Part of a small language model's weights.
Architecture: RMSNorm before each block, rotary positions, no biases in attention or MLP, untied embeddings.
Training: a variant of SOAP for these matrices, 715M tokens, 5452 steps.
Each number is 200 + 20 x the weight over its row's rms, rounded and kept within 0 to 999. Layers, rows and columns count from 0. The size before them is the row's rms in percent of the matrix's.

# layer 14 MLP gate, 384x192, rms 0.224, rows 314-383, columns 128-191
095,184,215,153,179,199,206,200,169,179,212,167,179,189,178,205,249,211,158,221,217,205,203,198,189,213,210,194,207,208,230,229,171,196,227,224,210,222,170,175,222,225,175,245,194,221,178,189,201,177,183,207,223,255,188,209,209,193,180,193,198,239,196,207,194
101,231,162,178,208,205,177,205,191,196,216,213,222,213,155,196,185,182,242,214,215,175,219,210,184,237,170,176,209,179,195,200,185,178,179,233,223,184,189,199,221,208,191,224,180,213,228,180,212,231,207,204,223,184,194,200,183,187,209,217,189,182,193,222,184
097,198,192,221,216,189,206,221,216,222,234,203,192,173,186,182,200,208,189,205,179,194,224,212,192,226,214,208,221,196,206,233,192,205,171,193,205,207,193,174,180,231,197,199,185,211,188,229,191,213,217,230,226,247,243,167,223,172,190,189,162,174,168,196,183
098,178,177,182,226,216,179,173,218,200,159,209,178,200,173,207,209,212,190,175,194,198,180,205,190,219,170,232,212,212,208,190,201,222,225,183,187,221,170,217,233,179,209,177,227,180,193,195,202,226,177,192,218,189,215,200,191,226,193,207,188,204,161,212,204
104,199,194,182,186,228,195,173,180,211,191,227,219,183,195,190,175,191,198,169,200,180,184,183,221,182,219,201,170,178,169,176,178,222,221,206,175,201,181,251,212,202,223,183,233,183,222,207,164,187,194,211,171,188,171,232,210,213,192,229,227,190,209,169,185
098,186,177,212,193,165,223,234,225,185,193,193,242,207,192,186,190,184,208,189,227,191,224,208,204,205,197,194,164,177,204,225,210,205,211,228,192,244,200,210,185,196,185,189,199,204,211,214,207,191,222,212,198,199,194,220,217,253,207,215,177,201,203,191,218
100,174,218,212,215,195,228,206,187,216,220,213,189,208,213,217,200,194,168,177,170,208,205,210,197,185,165,195,197,186,188,162,200,213,232,189,206,168,164,230,240,181,204,192,200,207,218,196,194,209,187,198,197,194,187,209,232,226,185,213,190,187,200,195,228
102,227,177,164,174,156,160,195,178,218,201,188,178,211,188,199,196,182,198,152,198,217,178,218,222,200,255,187,196,195,195,207,206,182,199,198,197,214,206,198,215,232,213,208,178,147,239,239,190,207,201,174,163,208,190,240,189,195,215,198,201,177,187,188,213
109,201,191,200,203,220,222,228,195,209,184,190,212,230,212,189,170,219,210,229,197,217,221,206,185,204,183,241,180,196,173,189,209,180,203,200,139,168,188,194,216,186,201,183,187,204,216,203,228,197,237,200,233,187,181,196,239,181,239,224,218,203,159,206,170
098,172,199,193,199,186,206,231,210,201,210,205,171,189,150,208,178,233,204,176,225,201,193,212,194,178,201,197,227,194,229,227,212,206,201,186,179,187,197,196,185,201,225,172,243,207,209,218,212,216,202,236,226,195,188,207,204,177,169,193,219,196,202,192,192
099,222,186,190,206,217,204,182,185,174,187,209,190,175,172,194,205,193,186,175,188,218,193,175,201,233,206,201,156,202,212,226,165,209,200,237,199,169,231,216,249,191,217,251,210,201,232,220,203,207,171,173,193,185,206,181,213,179,195,163,185,237,204,196,244
100,190,178,202,210,215,199,204,217,204,224,199,202,207,198,221,191,175,190,167,193,193,201,220,214,167,181,194,216,210,181,176,234,187,197,168,207,187,173,212,190,220,204,222,209,233,185,187,207,155,179,192,185,187,172,215,185,217,207,240,157,221,197,213,225
108,217,181,207,156,155,183,227,188,200,228,189,174,211,212,186,211,189,204,212,195,200,183,200,195,185,181,186,201,209,186,192,198,224,165,199,173,218,193,192,185,181,191,190,172,195,218,209,220,208,212,222,216,178,206,218,177,205,220,219,191,177,169,212,205
102,220,176,195,206,214,185,183,214,211,209,209,207,212,192,166,212,205,189,201,222,218,167,204,187,196,219,214,218,204,202,193,244,220,194,200,182,210,185,187,217,177,216,195,189,214,163,175,177,197,200,178,212,193,211,195,188,168,241,223,218,163,148,195,229
098,187,179,182,196,247,201,211,149,203,214,250,184,188,175,199,202,215,143,213,215,194,192,181,224,192,212,192,209,204,186,173,230,175,193,187,185,175,169,172,201,180,223,231,167,165,196,192,179,181,167,213,209,192,183,197,218,223,194,207,193,215,204,195,190
096,197,198,188,190,179,210,208,184,190,177,208,206,213,178,154,185,202,193,211,210,182,193,211,198,246,200,198,163,196,211,190,182,227,168,176,223,204,195,221,242,202,202,242,207,188,216,160,212,194,245,196,190,124,164,181,198,202,198,192,175,200,190,186,188
098,191,230,200,212,186,180,211,208,191,209,209,152,155,199,224,213,173,212,227,158,224,199,189,196,173,175,202,192,202,197,185,179,205,222,193,202,202,197,172,180,195,166,203,227,230,206,184,181,218,184,194,211,220,191,222,178,199,166,200,188,197,171,201,218
107,165,187,204,197,174,216,222,197,174,198,176,204,190,196,243,197,179,201,210,200,235,196,222,190,199,221,227,183,200,196,181,183,214,207,190,187,187,211,197,201,207,223,209,212,208,237,215,234,179,224,183,195,222,179,175,186,209,175,221,170,205,183,192,234
095,176,165,199,164,186,188,193,240,229,220,242,231,203,209,177,168,227,193,203,183,215,205,199,226,238,213,196,228,179,171,185,209,212,207,199,171,191,210,196,225,205,212,194,177,212,191,211,172,194,192,172,191,211,193,201,195,208,191,217,217,215,161,233,184
097,197,157,204,216,193,191,183,171,175,178,220,204,219,212,202,208,198,235,205,196,243,193,217,228,195,230,172,218,220,187,170,217,220,209,230,181,205,214,182,220,212,209,164,215,177,191,166,237,190,233,190,176,192,218,188,196,192,199,200,144,193,189,186,220
093,199,235,239,213,171,162,217,221,210,194,160,188,191,183,192,189,215,155,187,199,174,178,217,186,179,203,187,195,200,189,205,188,205,195,187,182,212,210,212,217,193,228,195,182,227,225,198,214,203,198,191,220,187,198,209,219,199,181,198,222,210,192,184,194
101,216,192,216,226,239,186,199,157,187,212,226,208,226,242,198,220,169,208,212,204,221,217,165,206,212,201,151,217,225,226,207,169,179,210,207,183,200,205,206,199,206,195,206,156,205,216,178,217,192,201,188,192,215,204,204,183,211,194,218,175,211,179,185,129
106,183,185,239,218,165,182,205,208,189,209,240,210,203,204,197,211,219,205,162,174,184,215,202,202,198,168,161,163,172,242,196,204,198,234,209,193,212,205,160,195,217,193,223,194,218,168,228,175,179,176,197,181,199,169,215,183,196,218,170,199,205,201,206,202
098,160,186,180,162,164,212,233,229,198,228,168,227,186,227,200,221,223,205,188,219,231,183,206,169,252,201,186,227,217,217,200,181,225,211,206,180,210,176,168,196,209,212,211,209,192,199,184,172,239,198,217,216,181,214,192,174,194,192,184,189,219,197,182,186
113,194,188,167,213,186,207,235,201,219,244,195,208,170,214,208,214,198,199,223,191,185,163,200,168,195,209,207,240,215,170,176,246,178,166,181,164,168,196,215,204,215,213,217,189,195,201,202,154,183,195,231,212,234,204,210,237,164,245,163,196,182,192,160,197
103,224,186,206,196,229,195,218,195,176,243,181,204,162,207,223,191,189,176,193,180,205,161,198,223,233,206,199,166,187,239,201,197,203,238,191,175,217,196,230,171,206,201,169,202,199,213,171,215,203,221,225,189,181,203,232,181,227,211,197,213,197,227,194,164
098,219,199,212,198,213,167,167,181,199,229,199,197,178,201,185,209,215,167,190,200,235,208,217,214,196,188,188,196,224,230,205,190,188,216,169,223,217,213,176,166,222,200,187,184,244,196,206,198,155,197,200,205,197,183,195,205,207,164,198,206,185,179,184,221
098,183,183,199,207,198,210,171,196,212,184,193,226,179,186,214,180,176,191,230,200,207,211,236,199,150,198,203,213,153,211,199,196,192,208,186,194,178,181,202,215,227,191,192,181,229,202,178,188,237,184,199,206,215,187,207,204,180,205,189,215,214,192,211,191
101,199,230,202,210,186,190,243,183,200,222,193,218,217,171,217,207,188,189,179,170,191,170,197,200,221,240,174,180,204,215,194,176,163,178,216,196,206,237,208,185,183,178,188,194,174,206,198,174,213,212,240,211,213,177,201,226,257,206,179,229,210,216,227,193
103,181,199,181,193,218,209,237,204,224,198,223,181,199,218,166,191,210,176,190,223,191,191,216,189,191,193,219,196,166,206,204,248,190,179,185,182,197,181,193,202,172,205,191,221,161,228,188,228,219,209,229,198,175,197,182,206,191,211,212,159,181,215,211,177
104,212,195,192,200,220,210,176,212,205,217,176,213,215,204,197,170,195,199,174,225,205,213,181,197,194,229,211,234,227,159,205,168,204,210,207,211,205,156,207,197,178,181,174,189,189,177,176,185,217,198,212,204,177,204,239,223,214,247,196,200,183,184,186,228
095,195,204,192,222,229,233,184,213,203,197,233,218,225,177,182,167,178,195,209,186,230,202,199,156,220,230,180,189,180,226,205,208,209,180,185,196,229,209,202,227,196,163,184,188,204,197,220,160,183,175,211,169,175,230,211,198,190,207,198,181,210,219,215,191
091,193,219,213,220,208,152,174,188,196,144,198,209,203,185,237,184,202,183,163,230,205,216,198,198,193,185,172,234,247,214,199,169,189,188,186,152,193,138,184,186,221,205,201,197,182,212,200,199,197,229,213,213,201,202,218,195,220,219,208,195,187,177,219,194
102,182,183,202,190,173,185,217,209,202,199,191,170,202,183,182,198,222,227,173,209,221,201,201,205,179,199,178,202,200,167,183,230,192,223,202,208,196,198,242,174,204,199,195,212,174,219,192,207,240,231,217,180,187,174,208,234,167,220,193,193,185,207,232,220
103,172,216,224,181,220,215,164,175,204,165,177,167,202,186,185,205,167,206,207,187,167,178,215,193,211,202,204,225,202,198,174,193,183,227,159,237,193,219,196,185,158,191,184,223,166,205,193,205,163,177,188,167,176,168,184,218,169,215,198,250,221,193,180,193
096,210,204,210,186,225,179,206,210,210,235,225,197,183,191,193,250,192,185,202,193,212,211,206,220,189,231,225,213,202,206,208,176,187,186,198,224,222,174,178,199,189,183,169,192,185,162,167,214,202,154,234,224,209,220,198,169,189,190,240,224,232,188,202,196
096,236,181,208,214,184,233,239,223,189,163,206,201,226,195,190,208,200,196,221,195,226,221,179,177,185,171,232,181,214,195,181,201,201,179,186,210,219,205,174,197,193,204,217,235,228,212,187,214,213,174,244,194,164,222,203,225,194,210,212,198,194,181,223,235
103,241,172,237,197,171,193,181,248,209,215,198,213,231,209,183,214,206,223,211,217,239,211,165,198,189,174,205,187,178,180,245,202,180,194,190,185,206,216,190,200,190,207,232,229,217,204,183,158,197,192,199,215,179,196,212,197,199,191,210,207,223,185,206,196
090,191,219,227,179,216,216,198,213,212,201,219,188,160,180,185,213,200,194,194,213,178,181,186,169,208,195,208,190,212,186,205,204,171,175,222,201,202,174,209,169,235,208,205,198,213,232,200,161,221,206,203,235,218,209,200,196,213,205,209,192,198,239,242,220
096,226,221,238,184,190,198,196,183,147,195,183,196,190,169,186,190,210,192,197,199,237,219,207,179,189,206,200,219,171,197,224,166,176,207,214,208,221,190,173,201,209,206,203,188,183,172,176,199,195,188,183,176,188,201,177,218,215,233,185,188,192,177,184,210
098,190,200,215,196,197,175,166,221,168,203,187,171,207,186,219,196,177,207,217,187,219,205,204,195,225,207,187,207,198,201,210,198,203,201,241,218,173,224,201,185,192,181,165,205,200,211,217,221,224,204,209,189,236,209,194,203,230,179,165,216,186,204,185,221
100,239,197,203,183,217,210,197,178,225,211,202,170,187,205,217,216,196,192,227,174,173,203,217,226,224,213,197,221,175,212,200,199,210,223,209,192,197,150,216,182,185,214,191,185,187,175,189,224,185,195,173,178,189,186,211,189,196,175,189,212,230,189,231,185
104,209,228,162,204,197,200,195,193,185,184,183,172,176,217,194,168,217,182,216,202,225,187,229,222,219,228,200,186,153,180,182,193,212,154,166,205,191,222,209,196,180,202,204,199,200,222,186,165,157,227,184,182,169,233,192,231,207,184,194,154,168,209,217,202
103,215,213,198,199,168,232,191,239,190,143,207,194,211,199,186,204,192,160,228,202,204,203,212,211,189,231,228,222,194,226,172,183,222,180,160,237,231,192,178,216,219,221,185,183,223,192,214,213,192,191,205,206,173,237,214,167,211,214,192,209,205,187,205,205
099,199,180,164,182,198,215,202,215,140,202,173,203,204,192,193,227,206,195,156,206,209,199,183,188,210,172,201,198,212,196,209,170,215,161,180,208,197,171,182,206,201,188,188,179,213,163,244,212,216,194,155,190,218,211,216,185,168,203,150,204,232,137,207,207
099,189,199,205,159,189,160,184,191,179,172,197,233,198,213,201,163,223,188,188,186,216,226,192,152,211,206,223,192,204,226,202,260,213,213,178,196,223,175,187,186,197,198,184,188,183,177,201,195,225,202,231,190,221,188,226,174,166,173,176,198,186,200,160,201
095,174,209,197,216,236,186,169,220,188,184,179,196,205,207,185,185,216,210,198,193,216,186,188,194,186,166,199,211,209,200,236,187,204,185,207,182,189,226,209,199,192,222,221,182,214,212,211,210,207,224,185,236,229,214,185,205,199,247,159,223,228,205,184,169
096,198,230,168,229,187,225,217,183,233,203,219,168,177,208,212,173,232,160,221,214,182,222,192,186,175,212,193,215,234,207,223,216,197,212,159,209,191,205,215,232,199,185,181,210,215,199,195,188,198,193,191,178,148,207,171,210,211,212,191,180,218,206,204,215
103,219,224,185,186,147,210,240,212,211,242,194,212,201,199,191,204,172,193,170,208,248,220,200,221,196,207,199,158,202,177,200,225,199,180,205,179,175,203,178,198,238,228,222,197,197,198,186,196,214,177,203,193,175,187,194,204,191,159,164,219,183,179,220,202
101,204,242,209,196,192,196,210,181,190,182,152,204,218,213,198,175,166,233,199,213,195,266,210,175,212,207,184,165,210,210,195,202,174,174,190,199,216,200,221,201,234,214,212,188,190,215,221,226,197,190,237,223,193,217,248,221,190,231,192,188,194,204,170,201
094,197,195,196,223,168,232,201,176,235,206,168,207,166,206,191,170,205,163,215,175,216,227,221,214,182,165,181,194,179,191,223,184,207,219,183,187,200,202,212,189,260,199,176,216,181,212,181,218,213,186,231,207,182,176,215,177,183,191,202,196,225,189,180,201
107,178,210,192,188,194,218,210,188,197,193,216,226,203,195,171,214,199,201,180,210,203,197,218,188,291,232,207,211,224,212,177,192,173,209,188,184,194,200,181,197,213,186,188,139,164,223,201,211,197,186,192,207,219,213,158,243,219,163,202,217,199,216,218,199
104,191,242,188,208,218,220,180,199,206,172,230,238,180,186,195,221,199,214,170,169,203,195,183,221,192,176,221,191,208,239,187,202,189,189,182,229,211,190,185,215,243,217,206,185,179,198,187,192,219,187,204,205,207,223,218,156,190,183,219,184,186,199,192,210
096,186,208,160,208,170,212,168,179,195,211,173,197,181,189,211,200,171,171,216,186,194,227,212,204,185,189,209,216,190,222,220,186,197,227,194,232,214,190,234,183,202,192,181,224,207,195,232,167,183,227,176,199,180,197,197,199,182,200,195,210,186,192,147,172
102,200,221,197,203,208,215,199,190,218,261,183,189,195,196,193,199,198,204,195,181,183,199,211,201,219,197,213,208,212,229,173,241,227,186,219,225,194,172,212,202,196,230,181,158,207,223,198,224,212,185,195,197,197,205,187,223,219,192,193,226,214,197,205,198
091,193,208,203,205,192,203,233,244,210,209,186,189,189,235,179,192,187,203,156,202,191,202,211,202,226,188,220,174,185,190,229,222,202,190,219,161,214,190,212,185,211,236,209,220,243,184,174,206,168,230,154,176,210,232,225,178,200,169,160,210,196,219,196,192
110,186,195,179,194,171,177,226,227,217,196,212,198,195,187,173,202,220,188,200,207,227,204,192,213,198,190,219,210,180,185,190,224,177,248,189,229,211,227,177,166,216,197,192,187,162,178,195,187,201,169,224,185,184,205,182,166,223,203,238,210,211,175,201,204
097,221,230,209,206,226,194,216,209,192,248,220,220,242,198,177,219,141,187,173,163,214,226,207,207,204,228,206,195,183,177,217,209,189,186,192,213,190,177,224,217,180,215,212,226,209,197,207,197,202,222,172,166,230,181,202,201,185,203,214,194,165,214,215,225
114,187,218,199,194,212,196,165,209,235,187,217,212,228,178,203,224,208,171,180,183,165,208,185,184,211,206,209,216,225,212,183,187,191,235,202,235,171,182,245,224,183,170,182,220,205,185,261,217,209,187,196,195,214,146,206,188,204,219,184,215,214,171,203,194
101,172,206,203,207,193,172,185,191,186,196,179,173,193,202,187,199,211,200,210,223,206,211,235,183,207,208,211,217,201,214,209,172,180,207,193,174,169,202,231,149,170,198,209,226,199,188,160,195,158,168,181,156,187,184,164,198,218,162,231,178,196,203,217,210
096,214,214,170,195,238,166,186,227,183,201,196,216,208,188,208,216,228,203,205,183,229,219,161,192,221,170,208,224,170,192,222,259,183,203,195,175,175,184,199,196,217,269,231,213,173,207,226,197,229,201,222,222,203,240,199,196,166,188,216,189,177,221,164,211
094,195,196,175,216,202,193,194,175,193,190,175,225,201,180,212,182,201,195,214,157,229,207,250,201,180,208,205,204,197,231,209,187,214,211,179,257,199,196,186,173,201,150,182,195,179,199,251,179,184,190,158,150,198,218,218,201,235,216,174,184,184,197,216,201
102,182,222,213,198,193,182,193,200,199,188,185,181,175,203,175,190,213,164,195,204,193,229,207,201,163,198,235,190,192,209,204,203,212,186,180,183,186,198,228,237,186,183,202,208,188,181,220,186,272,203,212,225,192,173,192,199,220,223,224,204,184,179,198,195
095,180,164,218,194,158,219,189,211,186,206,202,173,184,156,221,236,219,209,216,178,196,188,177,207,211,220,202,208,180,204,231,173,186,221,218,198,177,229,197,195,156,187,190,226,214,202,193,223,184,198,218,174,199,183,222,191,191,183,206,206,192,202,214,229
104,194,223,166,184,209,217,175,226,237,188,194,203,188,217,204,195,246,188,165,214,224,181,173,193,195,194,176,228,213,180,219,208,197,242,169,197,193,214,174,206,226,202,201,211,195,190,221,180,194,154,195,203,185,175,157,202,203,170,218,200,202,205,220,205
104,209,214,198,207,173,213,230,211,227,170,188,182,188,203,235,165,160,190,217,205,216,160,221,203,224,187,168,221,201,202,159,216,197,213,195,194,190,217,238,205,243,215,201,179,218,176,190,221,186,213,200,238,205,182,220,221,167,199,183,225,229,142,198,205
105,197,207,186,208,183,215,176,185,189,197,208,207,180,221,195,206,156,199,197,200,192,204,183,196,220,187,187,184,185,194,213,167,215,161,210,215,155,205,218,198,220,197,206,227,206,235,249,166,202,181,238,203,191,219,207,223,234,223,221,216,240,200,218,216
102,200,173,169,230,168,215,205,228,212,202,187,175,202,225,186,174,192,241,173,180,224,210,223,202,242,237,217,185,199,197,232,175,182,219,203,191,213,198,203,175,187,188,176,208,177,203,161,174,188,199,215,201,239,198,223,175,192,206,203,191,184,186,188,207
115,220,191,185,227,234,173,215,192,191,233,215,209,191,200,194,197,221,209,228,166,193,181,208,194,207,156,232,205,219,245,196,270,202,212,214,212,188,196,195,173,230,243,180,221,175,207,211,181,177,170,202,206,219,189,195,208,175,192,190,187,231,202,195,194
100,199,227,194,222,262,221,191,209,193,212,201,175,209,171,183,189,252,206,193,183,226,203,220,223,191,186,191,205,199,212,244,178,203,215,189,231,154,216,231,215,190,184,172,199,206,193,180,206,193,202,172,188,184,213,205,226,222,178,204,229,190,221,209,227